Weights of a small GPT-style language model, trained from scratch on English Wikipedia.
Size: width 256, 8 heads of 64, 14.9M parameters.
Training: a variant of Adam for these matrices, 351M tokens, 10706 steps.
Each number is 500 + 50 x the weight over the matrix's rms, rounded and kept within 0 to 999. Layers, rows and columns count from 0. Numbers have three digits each.

# layer 9 attention query, 512x256, rms 0.089, rows 386-435, columns 192-255
451416481466418579538574465489592513528499532540514561526461466496446463519477574428412455528511576422463431472589445419582485506529559496483508558574495409528471467546449568552456586513475488
421546486551430497530533527431501531506529555470529483525438483443467548490518550480484519501456559514549562518477425486582521407557529507525530538496488485465514553570523501504515461499532479
587456431499472527510484429473537476439503464614481512511517591486543440455555495530499522384488510462441554480452499520506511552507510551561543481587453544563506557481495552426492429482436538
467541350505435448493476494577417520516479473500453508536442555517517512435543462427480592558498496460506545445499496479523468598436615468464574608472598466427488566545538558542449530478555473
568451572536501540512508468436608472500463424515570504499522484496478422453513517581447475393473508435447560536463459511496523527443408616556545445520460469532475578423431534469581437534460529
456443526552612516499562536460464522488422541491390478512275479532492466518441603452532501585554472659513463506454426517467506361547665483422419406513480479524436399528511508529453512466554502
503544500495434557476470430482518451472517542532609509416458407557520434472530495638486516444470515399489514566485370580492461486462467537540563435475494507482492401483523505487505488536492461
559602430493625457468485464429544482583403455517576521531570550516594551579389542463492455363504464457454491426450518515462598410539457557586517457501588550455493391489451570431518552525535600
551505483523498416424597461574364460485489520461436496495445387477482463548533513562505488490388501412544485450442512541438520466521496554561527533478461590374539467534527542444516502520607458
417472510493441485446614581459516488496573459515524458499527482481510490486477530495537542414492498502556541483449496579415522511535398501486531566465494529440457495487512527504444504472503463
495602540511461547507440509462502475494546482598617508483455538581489461546437462489488449462582493449552558541513453532469544457454490472467572479546488417538475476461527577619483538437368527
537450457537524533458507454550496546410487473498460424443598437513486572458566522484487531437473453542472505525396509442515527524518466520622525501521447403568525511467507521416537490516640498
409563491437607507506506497436524575499593586509482539443487461644466444471442495510480433527424531421467382575515513421570566477484551543494523417477526462520400493395529532547397494523422563
563499531459479553488567472570510501505500468525479527517430521512539562493459611563428483472500486532545525463455444530603488526520402505556476534500487494512477494566421493464462614514600377
505505510521456525555569523510616431482502580526532423586539363462435455541534485411538537288549539390387556535514410528589526400531435506575555479568508545564477590545476548396596416495450489
438582406513457502488506508579498466505467521437440533472476468522529460550472482496536563649496557527529532439540501525505450588473565406409426519453579452414483406559556438521367652529615484
562546425535622428492504554593456535484488526472450494475448487512512491461535460445531516652512512509599433461551456583473499523473586442427480554519518488453497393486513436500373613470532473
471476462439473451452527527545453502500483538476475471512437523460524471518496447446511550547523437572562446486561483547510459561530612431395367513455488438513507390521509501563432573449610468
528506551522469514506465571503510494534558476504573483466562435531507493452537527579456428437545565456453537548498501474493558434466467590515554440475490568512519583457481488456608403537472484
478571470572480452446449503486465484520599479568459552479541498528511456441573503469600506459422551436464601507468500452539549523554498574564624589532571579578512567481502480503561537467499495
503501548500479536479423452487566453546549542492561552461569469516484557436544526556528484469524516398530526568516408499505480549472480534527504523520575500533525538488442440495559458539476464
404423493567528530452520523434559507467533479511488493467410567512489451521503492526433523489494512535487450462549551477522442430481511480471408455500380517545493411497472520588436565511504562
504539530512436529571450479545463568570478476462580442513570466477494471458501580452422447450584558499467525531468491522484484561480333472488543584493571464406536523359462544588470481469429491
483500540530437489560466553470529487541603525470524468512472447504490448420489500559411534477541546508429547568502468506515522548486565507552434496449425426464479482451446504591446497540442461
542497540541558452508471438493601436507468500569501499454510548461566431466393432557474502568543463575489395494452520456503574519531441461487449523587551593495468446503433489488506447485555472
477477529523598538450526575436536460421567521504514528464524495536456560556608499465501538471375480508501481458584458555516528458487538551505480480487521545578456466550504557502480457411474494
474504435584465554434522464562426468355473505435523508457417503468550472510570633477590448537503552500627634514510406516521472530537400397498508484431500430546484394492468479565522480487542443
406572563497515504577532508508533533530496496414520478449522435464533549529482509455510493565505388470514565522575489476500584469470506493593432515482510498459530554528532522553433580529497490
466517576576495488479513532490536465534401515461494561565480406537492425413547556500487493544544533533488524564492512514547455535458570511546457510548599498432567452470524379560431468478470437
520439544499522526511384403492451404462513564485489484413443437508429559507528500435502522456534524530492517450434517486462503533496471476475451500501564462403489513498454581486441448477449468
459453554465507474517560566596569472437533567461600537526551500548405580495514486440510527380439457548500623426540426513405485621429423514493384511534515494403506490388536449591532552530499418
469520477532502456507440468455481571534564458549413423478428449482454455534512538442492441488408536508461530495518579554422533448614524582511514525520545555515454469494522535536450459511431493
484511455554466483383493512460511532477493471559475548457546489539425532466535541518440554507441496486560411502500461482490513491487504513527559403495431465518559371466503490543550462519497536
437593527473516477435553587523529532454476439555540524499568514596421499462572532472547495534470588489469566502518539548510388540493433471502492473512476380524530443412462474537523456435492486
464540430464547416502494593510578503457503472565470484521592477518422507476558534492406572471448503556509492465545530540516519513533485586422557544456509543463445548417415407514474484538457505
475552455472469565476549472473490439486512515491470519461533476408540516477510414600423499492477523444454562501448451494487443515517458463458481445460664462404430504480495414428561544466432372
513542505579523467507468508466532532494501551478527515530476481492415587455546548459491494405469472494532515576491399484402439450466525459448483546451515526461552501476517458565432463429441469
374502584533390510483523449475552486477620462531477440551427549452638465587459510472487454467502491515560419457524486502479377450521420488519451542408495556551477531540533595556420576588517529
541511476502492423515553539468446523516539477449555465470583490561579571500568494454513449587572458454532405498527586469553521514466474470534534536541518525468462537511586520428519460521503544
537513551517488524582464439532457480520506451564436590480506487529394440478510532429608587623503519467501490522467552526397595490479515455517532569500505442514517527543517548483563516383513523
541459513445541369525602543566465494482557531491582493529500386496491495569468516473586539545482385539536508489445482413441497587525403482487521537532520518320408515527470405554538462533478462
410448502533523471514540544481476545463526417480590538472421509479453589523525462502529507562462385529482476533586498429470467465463453463398458405503528567448428502532525515487449486512417496
549460520432441593481526461501542471530417510505435393481600375499531410558568575511561416427606531570541559494447603544538548464498449538601504519525574494545499526538527535479500598455597511
458444445437542394473520516526483478488539512389514562482461484442559516521461516474504566499408420452525519405443483436431535450508478490508550479504470550475487463601483493418535544499524481
517442619497568440453500615437511583537513457579506454594478500519449491506455566532492583509466577561539468526516570566517442517486526533373605539545420491401454578455518496583456437484563515
522491412525593488499468558501443537539461422449428501438548509601436489493521497450494448439455493533464491380421489425474423504543568447536474479555556523523440527443448432430520515483482487
443522518411493554467461489546452468456427451487487432459485492516521525583489538462480506431500482487528538535480499425540461470487513479475476489446469529476561546502410500464631517502464506
573479546502541578610465471393466504503551515520583620465536477612454536476633448464530571512550475519439425498504448553513566495471547572636500512592543561563550497531497525499492447463454591
482526498479454552488603600541535422511622473535532659426449446494510489470437507624499567509453534533440514440582457493468525541606492555511464570442391524459362500524546506596558565601461550
464572400458486462573535512419390422495402477549560484439544447518459435495523422474550499507508579550458519575429523462437436481408453424525509454479564483550444479547500527364435462509452470
# layer 9 attention key, 512x256, rms 0.0891, rows 386-435, columns 192-255
454512553492528471568453437524419586379512497534547479462479533462499542555506476453564572458507410503565450499542533557445441540421492434515406486455544487551487560564543524427472537498474476
489523583501481552503488457495439489458512471549509455511512522518491462557507441529546486474531476583552505474523519531570476480476474477509434516543540517533450477487541484497474475464486550
576445521468471554505406497475520479432569503503655478408529444554548534513488519515418591481555488505424492538528444537539432556456466515628486523546516423521507531490468535430422455543486519
477408545475390376535468560500520535520500577565481422686491470595541516476512447536462519487448557510514482480474533467557486502395473376526500519617589549513444576500553512524426532567578551
600471516517424522485493415523444459438593511433631569463498463547541602539509518450478544505562529518494601597508511552592391541458478487666396513485522508508495553450494475492544469459485463
424523427546635496533540507523420558569430482461446404524434526427454493538434490545586510554441373538528466453549561556363536465498602498348572452481464539564464473483499548465479502427522577
520437538512435471382511387477461519587561589492535551463575432387567501474502488587384522419532469419481615605562421372555452527516616583544477500452533465411599483436541446567559522508493567
507574582468462531591407482546563520472512447592451511503569552436378476518487412544517545364470402536493476481530589505541509504522559487499576442482449514615506484471480466512504400581572521
590490540524500432571520407429511483504421493444454488538537540543511497533480352596469483547438437485518515605530542588500605459504495427499641494502507494560497507456433577447503552472464487
551504569625492421398517447563473468483572462509489560575414509492590511574639458480545468529419499558424489461603497505442463466545452553543495499540547457483535443451477527541543510440531477
512470495457525370483539412486448575599563494467546535602479489417522502459529540473491445524495463442469427500475535473470494444478597560521491477531553497553502566431487618498532520600538452
505465535512572547522496456532471523445550523520492486624486523499538475535440420475452495582577497459496471438504499469631530520520512444479498436561499589588469550594397542478508503494556631
527490442557533545499575535426551432430515544557519523540501584469498461536545438406568606507525611562471580551538552533477523436572598523483492561466433517520617608403474549451550413416469559
493479569525433564464495489571504537539434550487501507367504412551428526614472409515442567452530471501572502450507538589503543553378586514447565487501499563424648458484500587546532427471543565
516492577486430591531474489436467455501606532483642632404568503542473546583550486526492516479552519495482541508577478426536441561486598550667431468590423544603503576487511531456573460526507520
504500453471569427448513431523495580512451454514390453580453538410497449482533501537461431461436511432512448507464532608479536522535492522373559492427528481431499503480512512540507458545516489
506514465472553482458549567507548530565467541507374407565498437471467504453575523500504406522455554481506438453477517483443544499559435530323548521463494501486428455449481544534483513422517537
418569460471562503562536569480580513561382499518408451541426535462459491406523476474483493507435496495520432467452518472424542482564497507364541476529532514485485483527483492515473586491524530
554507515537526495483469472474460474431496489542552545482498499462529533498460509444534550483506535530498600585529505544568454521407439520603441473485531469519452543512524504486457505475535428
523534507538477421596438500449522472439535445620599465475511525610473495486490433424462573468560588552476561558496522493566459534433532559572466584559602509458473594552467534481505553435509484
487460506561541448520476490508433529496451502551488509487488505412480505511447461457559474463503514544531561517527541579587467523475465516487512494476534577475486499542491508511456563452541458
451510442444491496408568433575522514533533573525451585593465506422518485511600496502428558525478462459489516478527464437379481505516583530482529448550441479503513476503480546498556504547511589
470468515506490450414476526428512447549482417500527522485535502503517556484548564476592482544424577480500472532482454529539459482452462522537519494518558496462490552527503447486504509508553381
440485485498495419455593508537589544499497526501467546481457480603511532488568521439436558510574488471474574558474580534647436482475478498512544540448515497467470572467478522481564540389480499
577584571446503454549482549520547571403518514530527553523515527461508517541525479453491486497442498494542431542366518496480493663532440528457424506499370463594475423489430529480527533463501493
495569478461526540500547385549435458416576526463561506496495447415524494491487435529455579537527448523482562507509475433445497500577540475501520451453469501445458477463474437522554499498498547
511565438583541548541554538552505497535448484499504543533469516460442570470521489447417619518501433522549545519515502490526544473530458510492539604581457605441519486514480546511451546389541447
612555529426468502569485519479510512489468491405516482599503569549490437499463496553537463432565494584535508519505511480575527488542442441541415453527561506501466566502541488513559495444476455
403611475571544476532449537488447546504603577456599441472540469559548496541434439490483610515387517526512555503491570455581454533440581480456587524456469546515415516446579405523477562511472563
509378537427472409498511470519605549538516501491435482470479460457546536470513542554494556508466537459549436524486450515416516473491616541492559493492477466538431582545523539492474547545511539
512448553477454506456482533440475593520482490540503534550429537424549486524527428515561528491498555522498576540476488493507518481489482509601538427545454491450500573510471402431439542480593491
547557513497575538578553483453514482538545525424448585509543602540486515454499490532553504404513543395427448498576506463497570432493502465489506476571523463414589526512553494512461552538450483
512530507570533436551550477576403445511481461571415526476512500449441506550542487462540541567568491488509565600482555464497460407633530502540601474511484541492460507473452471473576463438481512
463539476487520517423491509414485513612436555526496635535532511462500397503464503471514456514529531443475477497504435504457530466526549518500587441559489664440603552424555530462553478526470422
465534498481499508486479474466443459539497403508532542508596499490563443496505479541514524505485570502479499447486541469430500555488449529504466467496478470420508539534543455507468341532510592
506557439522545427503551497429518537584533457505524428523475484487495489483452463437520455464372538386489448522384483554534481443499473512489389541471425577486542479499588451490499500501487492
429489489417482521485482457563503523547533429512476480562513445540447545490515397534534504518511530541428455493447460443649484457525425492513539495528549551441489524478459437478470587530516502
554464486516505514534576401614487550500535503499557453513522576508601453507501492564554512464522453484510523527540507586510568526452549502484487589475540495394528489570578547545536455517482437
537484502550605485575453498387443450488548565535427470516586483531505452557497596531547461498414452586456464557493490499548543484440549482574534526518532429550443446553474492496441531541465414
485515552506510474499517517440486547461502565504500585550518487611574575469462627538550472639511541414543516446526479544455509540429503545468516507560562472501472450501485522496547526534454569
496490593546583492566431464402504550509438406468451426503488540567477515539528497484465493616492561576393457480418494547459572512501533446530453499517402486492482480508441425399420522463467454
496417515493454501508472447552458512528494521534481461576521516423515458530462545544487464552534518494542465483566392409485527593465548474549588494475522470507514461525499467505454503505595503
499563572512619458494489474499424536595430504392541541371424482487469539516427446509479496549419543481481462495468496567491497460460506563462475503541541583519506507560469546480601430543489456
522518539530499511644535453517514441441450494458546394473529578551558472552550487527455499498507421534397459435511529523490424503516568518444500462461499506528548506508579456427480555379504454
508452576512445568400526449391464440469457447476409498418536476415507430510497525555624495571520497546391502505472607482443520513529462450661568494414560511382482492469500444500527471487448489
542611426444490463485527486465496425517555583549462550482495520521532514461559475490438545504477603456466523467540412438426553439509524433490468510621452432476507496492391556476526498525495443
518470539470431515543426511541515527558386477488479605509469482433500418505413464490412491492481488488586487428491492608518613492431520502485548526468494504448531492552594570490417417559479519
526460478440548487520506492533434447403582539533477567419533538511474496498599507456471484587549511452565607508513454524387543484531534455495518413520438388468491444507574461532521526498492544
471497472486398470564528583537474506525391543528433450487408516496544468578569496433508485512563459535466541544519568591522600622519498561451541412452473503459577538413477604441455531471490510
569523472440495481410504464357542518518503485528552448531492535622491475432533531524502443416395535508483384528448478467507428508570471605475480571544480670647510456364538439579491453533529525